python train.py --num_hidden_layers=15 --hidden_size=224 --num_attention_heads=4 --num_key_value_heads=4 --head_dim=64 --intermediate_size=896 --vocab_size=32768 --hidden_act="gelu" --norm="layernorm" --norm_place="pre" --norm_eps=1e-05 --positions="learned" --qk_norm=false --attn_scale=0.125 --bias="none" --tie_word_embeddings=true --parallel_block=false --extras=["capped logits"] --init="normal" --init_std_qkv=0.0233 --init_std_o=0.00425 --init_std_up=0.0233 --init_std_down=0.00425 --optimizer="soap_variant" --learning_rate=0.00355 --beta1=0.95 --beta2=0.99 --weight_decay=0.06 --lr_head=0.00595 --max_grad_norm=1.0 --warmup_steps=200 --schedule="wsd" --decay_fraction=0.807 --decay_shape="pow" --final_lr_fraction=0.02 --batch_tokens=32768 --max_seq_len=384 --doc_mask=true --train_tokens=253800000 --max_steps=7746 --dataset="wikipedia_en"
Each number is 128 + 24 x the weight over the matrix's rms, rounded and kept within 0 to 255. Layers, rows and columns count from 0.

# layer 10 attention query, 256x224, rms 0.1, rows 0-59, columns 168-223
[[135  97 138 116 129 168 159 139  90 103 112 151 121 134 146 130 139 121 121 140 114 135 141 109 141 136 114 141 144 108 115 121 148 139 112 128  88 104 123 162 123 124 154  76 120 120 106 100  95 121 181 102  95  67 154 106]
 [130 140 131 154 121  81 180 132 116 106 119 128 148  92 148 156 147 127 153  99  89 101 110 122 159 151 140 154  82 147  81 127 124 147 121 154 166 119 197 149 173 117 124 126 117 118 156 148 135 147  88 108 119 150 133 149]
 [103 157 106 118 134 120 126 126 110  91 132 145  91 101 106 113  93 191  86 153 141 136  54 131 141 100 119 125 157 145 125 128 145 106 144 118  69 107 156  99 155 136 154 114 146 128 139 127 111 101 171 118 164 106 107 170]
 [ 91 124 130 120 112 120 157 129 162 157  87 132 139 108 118 142 101 111 144 152 131 127 122  86 143 131 137 152 135 131  98 152  91  98 123 142 129 137  87 178 153 107 123 144 142 130 187 135  95 145 145 156 139 124 155 133]
 [ 81 122  93 139 126 122 112 126 108 135 167 116 118 108 135 121 128 115 124 141 130 107 142 130  97 104  96 152 120 161  97 118 151 141 143 128  92 133 125 131 132 124 110 114 165 101 124 124 176 145 133  90 167 159 115 117]
 [159 133 102 143 111 135 121 172 119 161 134 113 161  98 123 110 111 107  98 108 151 106 153 141 144 127 105 123 134 145  71 101  96 155  95 126 122 104 163 142  75  66 142  98 132 106 143 149 111 114 130 168 109 123 156 125]
 [124 119  82 137  96  86 119 133 137  83 115  99 100 147 134 112 163 125  96 147 108 154 149 114 138 143 141 139 143 111 130 127  75 146 119 107 126  85 119 101 144  85 125 139 133  84 135 100 136 122 151 154 101  79 168 163]
 [140 189 140 117 130 102 114 153 150  98  78 103 118 192 170 144 126 138 115 101  95 126  75  71  87 150 141 174  90 120  87 165 138 128 155 136 129 119 147 112 106 140 135 165 152 127 103 142 163 140 149 181 173 110 136  94]
 [122 111 158 143 122 110  72  80 130 109 120 117 109 100 148 145 111 128 129 135 141 130 151 158 158 129 118 164 110 140 103 131 146 133 122 129  99 138 138 111 123  80  85 168 110 154 130 126 123 117 186 167 171 101 115 132]
 [149 149 122 119 150 119  93 128 118  80 130 122 159 104 131 104 131 130 144 140 112 172 127 122 141 103  93 101 126 138  88 170 172 130 171 128 105 107 118 115 146 168 124 123 144 114 147 156 137 179 108  93 164 147 152 105]
 [161  77 135 125 110 131 133  96 100 123 140 114 121 116 136 147  85 145  92 105 135  89 103 123 148 156 126 137 126 114 100 117 167 139 193 116 134 140 133 185 104 114 131  93  60 160 116 130  88 142 114 178 109 137 145 133]
 [ 74 152 106 111  95 153 167  99  97 126 183  91 136 122 144 140 154 145 130 113 155 106 155 127 156 124 148 127 148 152 158  86 100  90 104 126 137  72  68 104 112 113 117 131 149 147 144 140 133 123 164 100 170 118 101 167]
 [158 106 117 142 165 123 137 149 137 101 144 105 104  97 112 147 135 109 161 121 159 145 119 149 147  96 119 128 139  89 149 134 143 131 126 124  78 159 143 109 187  80 135 151 109 155 118 110  87  71 182 125  95 143 166 127]
 [108 103  88 117 119 137 105 161 135 146 124 109 162 106 143 130 161 153 112 134 161 131 117 109  95 124 114 117 165 131  87  97 152  80  98 155 132 131 121 185 136  86 130  79  90 140 122 128  77 139 126 132 122 127 123 159]
 [100 133 120 115 170 136 158 128 128 182  90  84 135 104 108 109 151 135 175 162 157 107 143 134 136 108 140 109 124 131 144 130 161  96 152 163 128 143 128 132 144 135 120 116 133 132  77 114 129 118 122  97  98 146 102 113]
 [123  95 150 119 159  89 107 136 113 142 100 173  68 138 122 114  90 128 153 170 134 151 123 133 212 114 152 117 137 111 122  94 119 130 145 137 107 113  91  83 166 150 119 153 122 152  90 147 121 146 128 143 114 154 136 125]
 [146 117 143 105 129 159 125 157  89 198 120 104 121 110 164 104 120 175 105 133 131 127 160  87 116 130 128 117 138  68 153 117 108 131 133 129  78 148 118 135 139 163 127 132 128 177 115 134 122 165 108 138 134 123 131 109]
 [124 116 108 121 103 156 150 136 119 118 123 126 107 130 145 147 111 125 157 125 104 121 138 124 143 169 123  99 118  86 122  82  85 129 196 110  81 112 117 111 135 118 150 137 112 145 123 116  81 151 150 161 124 108 113 139]
 [127 166 133 151 121 129 146 111  86  97 152 153 129 141 133 139 154 121 139 125 114  95 131 106 125 130 131 157 123 125 176 185 129 138 133 148 107 130 120 155 129 120 100  97  88 161 128 127 107 116  96 116  85 119 157 158]
 [143 146  82  66  81 113  95 117 113  91 187 111 120 125 137 173 172 135 123 136  83  85  94 126 168 120  91 117 137 141 121 134 124 111  95 104 108  88 128 134 107 118  96 154 113 112 162 132 151  56 147 119 159 110 125 114]
 [112 103 108 140  79  95 173 115 142  71 143 118 124 155 125 111 126 126 129 138 103 153 177 148 114  91 141 139  89 130 114 104 128  99 131 103  79 142 128 121 105 121 152 110 104 189 106 158 122 110 138 109 138 101 156 140]
 [116 122 166 138 151 139 119 147 154  46 105 103 147 124 115  95 102 110 138 116 142 113 128 145 113  96 183 107 132 141 126 163 147 166 173 125 125 146 120 127 125 140 131 145 133 111  86 140 104 103 124 166 153 125 155 140]
 [ 98  97 106  92 148 107 138 128 128 177 168  95 103 185 128 184 127 150 100 122 108 144 127 146  91 129 130 105 136 116 139 126 117 144 110 139 146  30 100 101  86  96 118  99 143 117 184 129 101 128 142 147 150 159 145 140]
 [ 91 153 146 144 100 165 116 107 161 172 114 113 154 107 134 133 113 137 162 151 114 165 134 138 124 117  97 146 130 136 119 165 109 162 150 140 113 148 129 104 116 133 106 169  94 144 132  94 106 124 134 133 123 114 156 155]
 [121 169 172 133 173 133  94 127 151 134 127 105 144  85 141 133 174 147 133 130 159 142 110 102 135 145 143 147 126 133 138 101 129 149 183 139 212 163 148 106 154 135 173 114 120 118 143 107  81 140 102 129 125 132 113 124]
 [114 143 112 105 151 107 153 107 123 141 117 128 101 164 117 116 140 111 151  96 126 106 107  97 117 138 115 128 109 183 155 163  92 159 149 156 161  89 141 121  94 140 147 133 103 113 122 130 143 163 127 143  85 151 198 136]
 [133 116 138 119  98 112 137 125 135 164 126 148 153 152 112 102 143 132  98 154  99 106 104 167 145 134 145 114 117 111 129 122  93 151 123 107 120 189  81 162 106 143  99  92 110  97 103 164 165 130 176 124 130 111 160 139]
 [138 115  85 116 124 126 149 131 123 160 137 104 127 115 147 184 157 131 133 129 172 131 164 123 138 140 168 117 130 160  52 139 157 180  99 105 127 122 130 136 151 108 108  83 119 138 120 140 134 108 105 122 123 152 135 126]
 [ 93 147 141 104 126 121  93 150 164 141  81 109 145 120 168 118 118 138 120 121 137 105 112  96 134 102 150 136 150 136 118 154 148 153 153 123 122 129 133  91 171 154 121 133  99 108 147 127 174 124  88 121 114 144 150 152]
 [166 163 132 129 100 136  89 130 130 145  93 120 160 161 158 147  90  84 131 139 113 120  82 139 189 113 117  62 169 145 150 123 133 154 141 131 127 110 144  87 149 157 135 103  93 158 112 175  88  94 140 147 125 159 149 164]
 [138 147 102 117 141 136 106 118  99 114 160  83 104 113 155 134 131 155 122 112 124 120 126 155 125 115 121 121  97 145 132 130 119 154 128 140  69 116 145  97 133 165  78  96 148 146 138 143  80 109  75 137 117 105 127 122]
 [100 152 123 162 110 130 147 104 125 112  95 151 142 130 143  93 165 148 110 125 140  62 174 144 112 101 114 163 104 113 137 128 125 128 154 129 126 133 139 141  92  87 135 159 148 100 125  73 115 115 124 125 107 148 137 178]
 [129 152 104 126 117 120 161  92  90 115 122 136 140 132 145 112 130 122 100 111 121 112 151 156 143 129 121 124 185 130 145 109 131 132 127 108  65 102 141 150 147 139 195 143  59 126 112 137 125 146 101 148 145 157 129 105]
 [122 116 127 135 174 176 118 139 156 118 135 111 150 123 100 141 114 146 126 105 132 164 146 138 142 128 123 126 142 138 118 140 105 135 119 136 172  88 154 120  68 135 134 128 124 109 183 165 134 126 106 109 109 153  81 102]
 [134 127 115 132 109 108 125 148 114  84 125 157 122 110 121 109 172 154 139 161 100 115 103  84  77 156 134  97 152 144 119 118 131 121 116 151 177 118 135 112 128 158 147 145 118 137 155 156 150  68 106 123 135 132 129 169]
 [130 110 143 116 127 165 125 110 139 116 154 160 136 181  80 140 136 103 129 100 127  97 122 125 147 130 126 113 108 119 133  89 156 118 105 105 109 140 120 112 124 120 122 120 126 154 189 137 102 136 116  96  72 131 139 135]
 [120 136 150 127 135 134 151 133 148 162 117 151 131 159  97 162 144  99 129 108 154 128 111 141 132 189 153 163 141  57 105  79 164 124 127 125 138 137 111  92  93 136  86  94 123  96 117 150 122 120 152 113 136 177 134 137]
 [146 166 139 129 139 131 160 114 149 120 163 117 120 165 177 128  89 110 118 103 131 175 141  98 103 113  86 123 160 157  78 115 131 103 132  90 114 103 100 101 124 142 135  96 117 157 123 129 164 121 131 107 110  77 120 141]
 [109 146 127 152 166 130 102  98 106 118 133 111 111 156 135 126 129 137 138 124 119  55 125 135  73 144 172 127 152 113 136 157 128 141 135 154 142 148 113 107  97 144 151 109  98  97 132 140 167 156  85 137 156 104  89 154]
 [156  90  55 112 139 128 112 190 141 159 105 138 128 130  92 122 103 125 120  61 138 142  61 181 181 150 125 160 107 164 139 128 149  76 147 153 152 133 133 110 102 137 102 112 133 134 133 107 113 131  90 107 139 110  67 156]
 [125 115 103 130 110 107 108 140 109 126 106 150 115  88 115  77 107  94 140 143 119 131 157 168 122 126 113  92  93 158 161 115 118 124 104 102 101  89 151 110  81 123  99  80 181 148 138 122 120  89 128  94 159 120 115 119]
 [161 120 124 138 155 148 161 133 165 150 146 111  99 115 109 142  81 134 130 119 104 108 132  96 149 163 147 162 154 123 138 105 151 107  84  97 125 141 103 173 131 135 167  98 132 132 145 118 102 134  89 153 133 121 151 121]
 [132 133 111  82 110 138 122 117 136 138 123 129 120 121  89 114 122 104 140 167 135 126 173 133 135 145 130 129 148 115 163 136 162 116 131 122 117 191 167 121 142 123 117 105 140 149 144 116 131 121 107 110 122 178 133 124]
 [ 97 145 106 107  99 121 144 106 130 171  91 153 107 108 124 139 131 111  98 113 145 121  34 117 116 101 118  92 133  89  90 154 159 130 105 184 123  99 159 132 129 111  94 156 120 147 102 131 167 109 159 153 159 126  80 153]
 [108 126 150 147 116  95 142  99 112  95 124 134 160 146  85 140 125 142  93 179 137  97 110 129 105 126 106 150 150 160 128 141  96 139 113 173  90 131 137 126 133 171 129 115 117 164  97 148 119 138 114 107 126  83 136 131]
 [181 171 131 153 142  95 111 133  84 183 159  99 136 147 153 145 135 154 142 142 128 149 138  98 128  99 146 113 128 150 127 150  87 102 129 125 133 141 150 119 162 102 137 105  83 138 115  99 111  79 128  91 125 111 111 136]
 [116 136 150 147 156 169 144 117  98  97 170 123 109  97  82 201 112 114 131 162 106 112 116 126  87 112  99 102 145 117 164  87  90 108 153 125 171 177 101 172 166 141 130 144 162  85 126 113 123  89 121 115  89 125 141 105]
 [156 133 108 151 102 123 145 145 209 215 137 147  85 125 122 122 140 132  98 107 112  89  96 174 146 114 162  36 198 108  78 156 163  76 120 169 151  77 144 116 159 127 135 112 158 122 129 159 140 117 128 154 141 101 120 132]
 [117 168 149  82 126 132 143  87 111 110 118  94 155 154 170 115 118  86 134 119 111 158 121 193 139 102 107 164 120 118 138  86 133  87  86 137 126 155 184 153 136 172  71 144 130 130 121 116 139 135  94 131 144  93 168 102]
 [133  74 161 106 130  80 162 106  70 140 124 185 123 120 102 127 144 107 150 104 117 118  92 138 107 141 172 134 149 151 158 113 138 172 135 113 141  99 122 102 100 118 120 114 131 132 113 116 131 139 145  96 124 140  93 135]
 [142 138  89 162 190 187 105 134  63 136 105 103 185 142 111 140 143 140 171 151 128 110  82 193 139 141  99 128 113  86 173 129  89 111 103 161 147 108 117 155 124 160  92 123  97 177 147 155 115 106 147 113 146 165 160  64]
 [129 135 134 152  97 143 129 157 119 111 146  84  66 166 125 101 145 111 123 171 144 147  61 124 153 143  91 108 135 112 131 122 157  94 153 121 104 120 135 130 120  99 115 108 174 143 109 143 173  83 166 147  92 136 150 151]
 [127 125 148 145 120 110  93 113 116 144 122 109 162 138 143 138 158 143  92 123 124 149 119 154 119 184 136  93 126 162 102 133 138 123 140  84 112 117 173 170 132 172 137 129 117 179 158 172 116 115 126 116  99 149 101 108]
 [142 180 105 140 119 148 140  97 149 140 123 128  98 162 121 157 112 112 161 125  90 104 133 146 113 151 133 135 124 123 140  97 161 119 131 135 133 145 143 167 169 123 134 137 103 131 153 126 128 145 137 143 120  93 146 150]
 [148 117 144 126 155 181 109 135 149 169 134 103 174 123 138 127 118 153 167 174 111 141 124 133 151 151 161  69 128 105 105 133 129 139 143 112 122 116 127 124  76 134 117 179 137 155 130 130  89  99 127  97 136 147 144 134]
 [187 123 102 106 130 186 102 145 149  97 114 169  97 114 166 117 147 139 106 132 141 122 138 185 141  82 131 128 125 115 145 110 136  97 152 103 165 136  97  94 129 118 143 130 140 125 114  89 155 153 102 142 124 149 139 136]
 [127 112 137 134  83  94 116 124 127 109 107 151 130 101 163 147 152 136 161 128 114  92 125 116 103 132 140 143 130 145 138  91 138 123 134 121 108 149 164 144 108 143 144 122 168 131 164 138 161 134 165 148 148 145 140 130]
 [ 57 109 103 153 153 116 103 110 158 156  96 136 104 126 120 130 124 143  98 131 102 117  76  84  95  97 127 144  92 135 144 158 122 136 103 135 105 149 144 129 130 107 114 109 147 141 108  96 160 124  97 138 109 129  96 116]
 [119  81 160 138 144 131 164 132 136  96 181 109 138 138 170 146  99 107 156 102 110 164 127 169 139 146 149 148  70  95 111 144 101  64 181 113 115 104 130 127 161 107 121 156 119  89 144 130 105 119 114 135  58 125 112  75]
 [172 145 192 132 122 117  92 133 120 124 126 136 110 125 141 151 111 142 176 119 134 153 146 140  88 151 106 166 132 145 153 130 116 154 162 130 122 114  99  92 150 127 122 117 119 129 161 136 110 149 116 168  98 153 107 157]]
# layer 10 attention key, 256x224, rms 0.101, rows 0-59, columns 168-223
[[121 162 130 133 121  84 121 111 116 110 103 128 154 147 148 168 151 138 128 162 117 132  98 129 113 139 104 125 172 117 111 118 137 186 152 120 126 116 162 125 102 104 131 119 103 113 105  87 126 136 160 119 141  92 147  95]
 [153 116 144 124 131 182 143  84 137  79 144 118  95 153 125 158 100 119 112 139 128  97 124 118 135 140 165 100 134 133 117 138 134 141 129 144 121  87 121 185 168 127 106 152 130 119 123 133  97 111 108 136 137 117 121 132]
 [102 122 126 124 138  99  92 116 124 119 108 155 100 147 143  54 136 128 117 122  96 113 122 155 146 105 145 172  95 121 104  86 149 113 141 105  67 104 179 157 116  92 147 144 130 162 187 116 126  98  93  94 180 146 140 188]
 [122 107 117 138 123 121 164  90 129 148 155 182 126  98 136 133  95 110  86 147 139 120 124  78 182 146 125 157 111 129  84 148 128 112 161 126 115 129 115 122 119 142 108 137 173 150 167 113 149 100 146 116 141 115 177 115]
 [ 88 119  94 116 115  81 126 184 127 137 116 131 101 160 124 129 137 129 147 152  81 116 116 147 126  97 117 143 129 128 128 144 131 103 137 141 156 150 110 153 125 141  95 137 153 108 115 130 128  96 159 133 162 123 111 139]
 [154 121 136 122 124 146 153 135 101 147 108  80 145 106 153 171 137 115 107 119 131 114 163 120  99 133 135  94 116 142  90 138 101 193 111 147  96 109 141 120 173  95 145 132 136  88 119 109 129 128 137 164  73 149 115 125]
 [116 109 126 137  90 166 114  94 125 175 150 117 100 131 103  68 162 147 140 103 124 135 120  81 156 131 105 107 111 129 100 104  84 128 170 106 136 131 117 120 165 120 122 151 165 132 117 138 116 160  92 122  83 165 156  92]
 [123 217 162 138 136 131 170 137 129 148 141  82 101  86 167 127 124 141 139 106 136 136 131  94 138  90 101 144 101 121 111 142 129  97 149 131 151 110 115  95 112 112 115 167 169 117 116 168  98 127 182 116 159 103 110  98]
 [112 115 117 144 107 160 111 156 197 145 121  87 126 105 138 143 144 171 133 167 115 153 119 114 152 126 183 134 130 133 101 149  99 150  96 123 142 172 138 100 111 135  80 142 116 123 139 129 150 151 105 137 136 126 125 162]
 [156  78 116 151  94 120  97 157  95 103 147 121 153  86 106 135 143 137  96 155 108 133 152 105 120  82 191 101  51 135  95 138 139 130 161 100 147  88 108 108 161 138 165  96 133 145 149 114 101 155 131 128 126 120 147 110]
 [177 130  74 137  61 179 138 164 163 137 173 160 121  85 140 139  97 119 149 108 134 136 124 118 100 118 133  95 158 124 114 139  99 130 184  96 110 137 163 183 109 143 174  87  74 123 136  94 172  98 112 147 123 122 137 135]
 [ 98 149 105  94 121 109 141 116 132 154 158  89 139 125 126 122 156 179 137  91 117 128  93 110 138 145 130 118 146 125 130 135 129 119 114  94 103 148 104 145  65 127 127  87 127 166 134 148 125 109 160 118 140 126 107 127]
 [172 160 124 162 122 167 121 157 111 127 121 152  89 108 122 135 128  77 135 126 132 109 168 162 162 148 141 108 153 111 118 125  96  98 107 134 118 129 110 149 125  97 123 137 154  89 145 159  98  42 159 137 118 105  95 142]
 [117 113  96 114 173 113  95  98 142 132 137 114 109 105 152 175 157 142  97 153 113 117 114 145 110 119 147 129 148 106 125 143 154 130  96 190  90  88 100  99 137 132 128 146  97  93 124 118 108 118 138 148  82 164 148 124]
 [126 140 128 161 134 133 144 147 126 118 147  75 134 109 144 151 111  84 124 138 111 110 112 147 115 161 107 152 129 169 161 108 136  93 136 151 144 112 113 120 114 153 125 107 106 112  76 110 108 162 155 161 136 118 140  78]
 [112 138 167 143 176  92 160 110  87  74 149 138  86 153 139 151 119 177 153  99 129 115 161  93 155 151 118 108 191 131 128 122 105  60 147 169 164 137 170  93 145 182 120 106 158 155 108 118 133 165 132 152 139 146 128  99]
 [142 103 126 135 129 106 118 191 126 142  89 137 163 121  63 125 133 137 117 122  90 152 117 101  96 130 141 171 103 137 163 175 103  67 160 146 107 173 138 120  69 134 144 130 128 136 144 117 129 129  52 148 158  79 149  94]
 [164 131  99  97  91 160 109 112 103 119  77 117  96 119 151 155  89 171 152 130 123 112 107 147 107 154 126  96 159 117 141 101 140 145 170 144  95 136  68 125 113 127 155 126 185 149 112 139  92 122 123 128 112 107 174 113]
 [124 135 124 142 126 142 107 122 121 160 122 109 130 127 140 178 143 139 127 142 156  94 149  84  97 141 115 212  86 123 163 156 124 125 138 117  85 148 107 128 122 119 110 133  58 134 151 152  93  89 129 130 102 134  83 107]
 [185 160 114 115 151 129 132  87  89  72 117 148  94 116 142 148 198 133 147 121  84 113 131 132 107 117 135 143 108 133 132 130 134 149 144  69  50  95 105 107 153 132 161 111 113  89 115 130 138 112 123  61 135 169 101 139]
 [181 154  75 105  65 149 163 136 106 147 138 115  97 130 111  99 139 136 149 143 133  86 138 154 161 111 119 137 146 142  86 149 131  92  91 113  76 137 114 146 108 114 122 144  94 140 109  76 122  97 131 147 156 128 113 123]
 [109 132 129  80 151 151 105 125 150  60 150 156 181  88 128 127 106 125 137 139 136 109  79 177 140 149 116 157 149 138 128  93 111 182 169 140  57 126 149 111 146 143 145 142 187 109 151 149  94 126  94 170 142 106  85 110]
 [127 138 142 104 162  77 121 111 147 192 127 112 120 150 147 162 136 180 135 166  90 134 104 156 103 136 122 102 128 128  94 145 105 157 110 139 147 131 106 105 159  71 149  89 108 138 145 110 133 118  92 145 119  94 160  86]
 [108 169 154  85 129  76 127 117 170 170 133 118 141 128 144 112 117 141 123 129 113 112 148 122 156 159 157 105 103 123 119 169  96 140 151  98 104 141 147 162  92 127 101 113 140 141 162 142 134 128 129 176 134 134 180 138]
 [126 147 129 127 137 125 112 136 123 179  87  98  98 138 165 121 102 129 126 145 138 129 153 126 159 137 155 173  92 126 159 124 128 125 158 170 143 123 186 112 173 153 121 145 160 145 162 132 145 111  88 136  99 147 117 158]
 [ 91 133 127 129 167 124 140 149 146 126  85 166 110 125 161 138 124 122 129 115  84 132 151 114 120 151 155 149 136 146 144 230 115 158 162 148 128 116 118 130 128  97 137 158 115 109 120  98 155 125 117 119 105 153  95 104]
 [111 118 124 127  88 128 128 129 163 118 113  67 157 131 163 133  95 106  81 158 131 101  96 124 145 128 188 121 139 151 150 140 129 141 127 153 134 122 112 106  96 127 131 102  71 136 149 118 147 180 144  92 133 114 140 135]
 [148 127 104 117 138  89 121 158 127 177 154 133 107 114 156 169 158 127 135 113 142  91 158  63 119 126 130  90 163 124 122 130 155 119 133 108 141  94 140 118 148 132 164 120 133 147 111 131 129 106 103  91  92  88 116 141]
 [108 151 127 126 117 136 113 111 162 122 145 159 153 100  85 151 134 112  86 105 112 116 128 118 120  87 182 133  87 103 151 131 128 120 105 141 115 140 134 108 149 112 136 129 149 122  72 132 137 105  94  84 146 127 136 153]
 [130 142 121 156 118 103  96 137 115 131 177 137 148 137 145 119 176 134 118 119 141 133 162 130 140 157 130 105  83 145 183 137 128 152 158 106 111  66 139 141 167 141  83 101  99 116 104 116 127 154 155 158 130 100 142 152]
 [133 115 137  58  82 134 137  97 107 139 148  95 149 163 101 134  53 147 143 158 131 131 114 129  91 131 130 130 116 135 158  98  94 140 122 120 117  86 110 149  95 108 122 129 112 188 130 134 107 131 122  92 120 113 114 137]
 [ 91 151  83 132 155 171 154 103 173  99 102 184 161 147 164  96 141 114 138 115 153 124 151 122 130 127  97 129 109 138 111 100 118 120 173 155 122 157 132 112 144 110 129 132  96 148 170  68 139  74 158 140  98 138 108 146]
 [114 104 102 189 132  92 116 108  94 135 136 131 131 147 138  98 131 132 128 138 139 118 131 178 106 128 163 135 163 150 156 137 106 138 148 101 146 104 131  98 146 124 132 116 117 114 107 159 131 111 141 101  93 120 177 127]
 [146 133 107 115 181 126  72 107 196  92  81 138 116  60  69 101 151 119  82 145 159 129 106 113 167 111 100 115 105 167 124 102 174 132 143 131 143 117 156 140 152  88 106  82 110 141 138 154 139 114 112 122 114 121  76 144]
 [126 141 113 111 132 188 120 142  72 111  85 170 161  84 122 107 143 126 106 135 107 130 141 142 115 109 125 126 140  96 169 137 161 137 114 137 119 119 118 123 129 162 115 102 136 143 165 118  94 185 123 134 143 174  97 118]
 [ 84 125 124 158  85 180 119 127 138 199 131 132 187 117  95 133 152  87 160 111 132  80 120 149 170 132 159 130 134 136 171 122  98  82 157 117 128 121 120 100 173 128 182  96 132 128 148 127 137 121 164 140 104 124 124 169]
 [108 135 150 111 133 137 111 128 143 155 153 133 111 111 109 147 129 153 154 115 136 163 112 111 105 138 157 124 189  86 118  89 134 138 151 142 132 170 176 136 131 117 165  73  90 153 161 102 143 120 164 120 127 129 128 141]
 [135 144 133 108 152 139 125 142 120 165 105  95 179 127 142 163 136 155  73 133 111 123 127 123 134 154  97 128 124 145  97 126 154 135 179  92  96 127 159  96 163 153 124 154 129 135 103 160 164  90 155  92 133 139 123 145]
 [111 153 131 125 117 104 160 105 107  75 103 142 152 138 154 159 117  85 101 134 107  58  69 117 126 114 138 115 135 140 183 165 141 137 166 137 171 175 148 119 150 101 103  99 124 140 132 108 121 140 100 139  95 134  94 115]
 [163 129  85  61 143 134 108 140  93 126 112 111 136  92 161 156 114 112 129  90 144 110 127 175 116 139 162 127 114 132 141  92 121 121 130 173 141 153 118 142  62  94 128 144 150 189 135 116 140 130  88 167 136  91  98 145]
 [118 120 144 146 118 155 154 161 149 115 142 168 146 146 107 136 122 122  99 107  64 132 124 138 132 173 126  89 113 126 153 106 122 155 128 130 139 146  97 140 133 125  85 103 135 202  99  81 160 132 122 153 143 147 123 136]
 [116 109 120 143 133 130 143 112 147 148 132 134 114 147 137 130 134  72 155 116  84  64 114 102 154 135 124  92 154 125 157 108 165 162 133 121 139 132 140 179 126 117 165  95 108 115 132 113 144 126 147 136 118 160 137 100]
 [137 118 121 117 136 165 146 126 134 150  87 123 124 154 128  77 141  48 128 137 139 117 152 118 148  85 146 138 146 126 134 167 138 121 129 150 152 116 117  88 127 176  94 182 109 177 154 147 141  92 146 114 142 126 158 170]
 [125 137 138 174  92 134 137 119 144 124  95 120  96 168 151 129 103 162 142 103 129 153 109 138  89  76 114 121 138  42 116 106 109 156 122 132 112 124 104 140 114 115 133 168  95 121 123 107  96 151 178 144  98 126 145 122]
 [ 80 135 140 155 123 130 110 108 108 120  94 138 145  95 150 135 101 162 112 109 122 115  98 138 152 155 144 139 142 162 102 155 116 133 140 140 114 119 142 126 115 161 154 120  48 165 114 166  95 134 116 112 142 124  91 194]
 [152 154 152 110 156  82 102 128 109 130 149 105 137 159 107 157  81 146 131 115 111 115 144 120 119 103 120 130 134 126 130 105 119  93 104 173 129 106 138 137  87 136 120 155 147  95 150 101 118 113 124 131  89 119 121 146]
 [153 125 111 147 152 155 168 180 121 125 115 123  93 105 122 128 138 153 144 118 124 130 115 131 144 117 120 164 133 125 143 123 126  98 129 137 125  98 151 136 154  94  65 162 152 106 164  96 116 114 156 142 116 138 130 125]
 [118 138  98 113 167 144 128 135 107 131  99  93 126 134 165 135 126 110 111 161 153 140 162 111  94 186 104 103 136  67 133  98 133 101 129 131 120 109 105 156 154  88 165  89 151 141 127 105 174 195 110 162 136  99 142 174]
 [141 100  92 161 154 127 129 119 121 135 131 120 136 148 141 161 107 175 121 117 115 148 126 127 152 119 117 195 160 120 104 120 111  89 101 142 126 141 147 149  98 143 141 128 116  42 126 130 128 143 120 180 141 121  60 121]
 [121 127 149 174 156 129 139 114  91 135 148 118 182 131 120 132 123  87 144 111  97 147 146 163 119 138 127 100 133  80 152 118 126 146 158 134  97 123 103 100 136  94 178 127 119 140 154 149 152 158 164 115 127 138 160 111]
 [136 130 104 116 163 153 109 150 145 138 164 131 140 161 126 164 131 132 130 183 105 101 125 122 125 155 110 153 136 116  89 143 124 129 141 154 144  96  89 117 114  95  97 125 146 114 121 140  89 151 107 153 100 114 112 128]
 [148  88 120 133 109 140 164  93  90 101 108  89 146 164 123 115 151 161 142 120 138 135 145 139 180 141  80 149 115  96 166 171 172 111  98 135  62 181  97 108 174 136 173 118 189 122 140 126 146  92 120 125  74 104 138 118]
 [111 128 135 125 132  98 134 127 119 130  84 157 184 122 173 159 160 124 121 165 134 137 136 159  91 165 175  69  90 139 111 127 152 104 110 127 163 147 168 175 131 170 125 166 162 180 136  98 125 168 154 153 138 160  84 113]
 [122 140 139 174 125 166 161 143 124 130 110 127 125 123 152 123 114 147 131 131 128 110 122 153 163 142 136 118 127 145 157 149 159 130 121 113 104 107 134 168 148 123 137 129  98 116  86 107 119 140 155  98 127  89 142 175]
 [101 143 123 134 172 133 122 155 140 113 131 122 147 126 127 131 175 150  93 159 124  89 158  88 137 139  98 133 147 142 109 121 122 187 163 154  87 110 126  80  89 110  96 145 159 131 126 109 132 142 157 166 157 135 170 133]
 [144  89 138 159 128 144 115  89 156 110 129 152 157 116  98 145 140 162 105 142 120 148 138 141 120  89 149 116 121 120  77 133 146  88 151 109 183 179 137 119  82  77 126 121 150 195  80 120 113 131 161 137 128  88 146 131]
 [152 149 129 147  99 137 111  84 129 105  91 163 122 161 146 130 173 129 161 183 114 140 111 125 139 137 141 154 115 123  60 127 153 154 146 129 131  99  80 165 166 144 131 141 158 110 162 123 148 141 133 118 151 165 174 135]
 [138 140 130 124 150  83 143 152  95 172 175  97 135 136  89 181 128 115 156  97 102 125 114  87 117 162 152 117  82 141 143  97 162 127 112 120 117 157 180 151 139 123 137 136 133 113 180 153 107 164 127 116 121  84 113 131]
 [134 111 124 223 162 150 154 158 151 127 138 135  94 142 112 102  92 100 155 161 171 117 120 158 130 164 130 107  80 122  85 166 107 107 117 121 138 116 117 123 134  99  71 125 131 153 146 139 128 102 115 114  95 120 152  81]
 [ 89 120 126 195 107 132 138 185  86 109 114 158  90 105 152 126 109 148 134 144 150 134 143 116 121 110 122 105 121 117 157 113 130  85 149 145 125 111 127 114 154 158 132  68  91 110 163 124  88 129 171 139 170  96 100 159]]